Part of a small language model's weights: 6893 steps.
Each number is 128 + 32 x the weight over the matrix's rms, rounded and kept within 0 to 255. Layers, rows and columns count from 0. Numbers have three digits each.

# layer 4 attention value, 768x768, rms 0.0565, rows 688-698, columns 256-383
135138053119078113106080124099083134181135127144098117163122156140106165119103138109120133101148101120146179164082108116119138121121197141110154152121149179097112163166093148157130197117172119097161157161085162099127132098135120159198164125089153183146192173138142140060119109155143102153156153138104113136091161115130153175155083117154134070090108121166144135159150148172126082110156
149185122123154176125101096188111096115145145136108145158060090138162142064100088106102145123066119151095132129044136071111124138150144111093137160168154148114191123140064151167132141104122114103079103085144079165145137137066164163116125167162151102053116115132152153153148182186132102133120158102109136147121101154133155090140095187164102089192096110197119132170142170136088141132196
193142136136073138172127180118126103168117087079131104128107170140122164153118133130149136122079159096120135137161157109148138128105165148148146146147092053135157126120146116149081140135112120157079146091192151124148102147140125131133150143158132141083106126185166128087113133203155109126115106134135112116139128147204203109161105145082201148143137107064150121165131120166146101110139
095122104158084161135186131109131079117076056123168106169182131132103101115112118111098134153118092076151112114136134110147108125097137091122132104140135133050098118153148141164068106132118062108088128113140074102076070129123112153144130118063109125137121087139159148149166124146117132130111111146110107094118120132087127118123105112178135120053095060095092094145140112105176133103131
147117092156146167213118092124137118148157093114081109132124134109106117076109151124142104137075111131131138108145165097128110141149139175073151149109045120104106148148099132134082122159170123085045124106139145159128082133102140195126128087156135101081145102094169197118142080161116144118080122116168145071120116123128104179108134160120052148119115063130087139123097138093147173127101
095072069105118122160127107125088126104138040140114127121105076122094060136146060188140064158108154130187138169082099100124165117136105119119105078132138145105169178140153128112118117089109058126086168153131099094100109170142036079101142125080092150132135151173120153125154176107191111178125140179134079121165140122168137150099106198166138134146124160065191128060130098127086182133098
210144154171168140164072085163165135180118106089125121116064072187129134083161107151172133131152141127166187148162049083188083137152187115109131121151115183099135135130174087155141108140159146141126076103090107119081091112073168125129145097091107095092119084156092124112122070129122094169156098143131096096108095187098158118097131092101126157101138161104134195172182103110139096116104
144101158130127170143116173145136173151105121054048143110166174112142118227094099107140074145088153090139111076099124090116069137126092105109149159117117133108144116136098151158160138110150126130139120131162099157152160076143051123102096122168153123112143108165105160111151130147159130109105143097118091090053119117123175124161115176083105093149113187099116138174143122079195189137140
154138142121098066137151135150132137101108175146082107121125080138089125080047105147117142154180145149081124099158168118176141068125133114150121127136166114155134143111113137160129165084126145125124128106137122138145187097135157084158103146107142122137106071117115193139139146085150147094158111111154115206117168102181109124077111161197107136129105154108156085102118125159164165122091
074126116108142133110100177093120049163139113126117141146115155079179117127098189133144109119103079118134147118166149118092131180149118168116104100159229153154080201118149109125115117138106068106154133066150049131136150141112080106079097134101057067200098172144151115081097122194107182138135165065147159072118140098112146145092133106117115169169131125110118113115134223164146123120157
120148153119112173132081199110113156160169153197106120118125126108178091166082072085102053107059124125113088086164151076143158138188118090148163123157159133185146173163130137144140216166102108116169175129060149121135124127175101183182124074159165143077127126106156089103129102119159148110135138106161159098091154096159180130102130145160125084091089094196091155050133146139065092095095
# layer 4 attention output (transposed), 768x768, rms 0.14, rows 688-698, columns 256-383
087138127152113173136113155183128152103096120105205125121101094097103123162179162138122167175031110160120116123089165131116112120107143148149145097079159155085134125148167122133133068125108163199160069142159134137100133130136197147096150145183136075093077176146133158160124175123101180132090113139146108105161082088118132141083149111148151131147148077153178112176123113162146113127120
109136120130107165100081148146078066113130122131164108109119160083178166148133111099080082120171124138204129144125113157126140142153090142110081132065141125118100125129112157090176161151138139137159159145101099129112156101087117119124101173122129086141145154104123079098179095142130197152121109123137102142123156083101164181155142071094128148104107097117116093172112089161126103141096
132098152077109084082160117133127212150130159101079154116153126075101082074087130121116094139114168133086174169103132080110071165110081130096131154128131137104133092108139126061113142154164073129149085136149113099099168096125092139135121165083135083134142173122125125186120152139100131172101175133138113097132167152168141149101137161167089154127138108141103116181120118110128133147117
157144174087160204152096123114089151136099146208127074139098054149134122182125155134149096108116126145176156169118099161136041146153117102118129156125137067178137118130129121165236089067152169115136130094128111105077153046117148146105130087142107131140153147133164123096091175137141129121104100114085102206114124150212176126147086015102117153209092147100120167097199114125076132146160
099146137126119132154138096102095146157063125162122138198149113101149139111133096115120190154149149140149096165111127165151129097094086167125144104153172148119138174107120081122219074086142151121180138107114140149146141163132145094074068142154109131080073118123097130108142105115083145173142083102116093140144116178138149108103131061102172087169115109139122123109152133086124129104095
149131137088116138136104136132149072149116128078136164171114159093172154156142191130106136135138135092133184104138092146141085145119155107100157135139118158156112120086122129137097136133119149157090097132174109128178121120074149156095135182209109107138109112113109152154135179130158105122152102095098132059117121151143120127133111114095086093121157097129127129134113119188160120159156
117083156024099115089058112109144155075203184167128156071186152086157144154145152156079063117115111146109137106127148186126149167174094111163135182132141115143144103115151111092140150103176096130177122168169113151165137114064165141114101140133164145116143165132157125130162122103150122090084130125136119167108145158121086122148116138147133128132131183136154082150106124044198153063159
092147111105103072094158156156123182085130099191165078148134117115092128106103153152094197089170167108133153187104139099103136166125145161101089144092101053118117156110145120126133139184099055122142127138113084088140129106087125136154121116109072117139119126062160097116128158148093089119070100073153107179141129105085111134133146094103081129057099061106158096113165149130119101158096
112180096144091164123148110138117097112112183108155147149126139117142129111118171115125124112131137100144171146133115105157119128123136146102130141101076160080105110085121127134094108158135101144146138128112107115144061144091131164150170127133149115103137182141050136121133127159062121131130141112160140097163117092043148144114147142103108112143191117110099177152136067168139138134150
169093095088142181069101132133062125115096067193120087122145163154174121184123112110121131146106109125155138185068087105126131082111171132141123205140155096089147084155087104161179178174164129152122135129157137137130131136077114120149139100169092189101130177118114087092123104141142109131154095086108121129121146100141124128066121111187132095174089103119157124131094100072160140079132
095142110096143162150122134131137084151114105079153130148159137156104152123202115132096149144155138106127120090086126135062097141129148164072104110139111138106130105109118114143066079115183117135087125103151158149097148136121145125126116147133120133150120118128144163104161104152119059092110124161139128137136159071108100132118126075149113124148143130089117098155135153137162117141151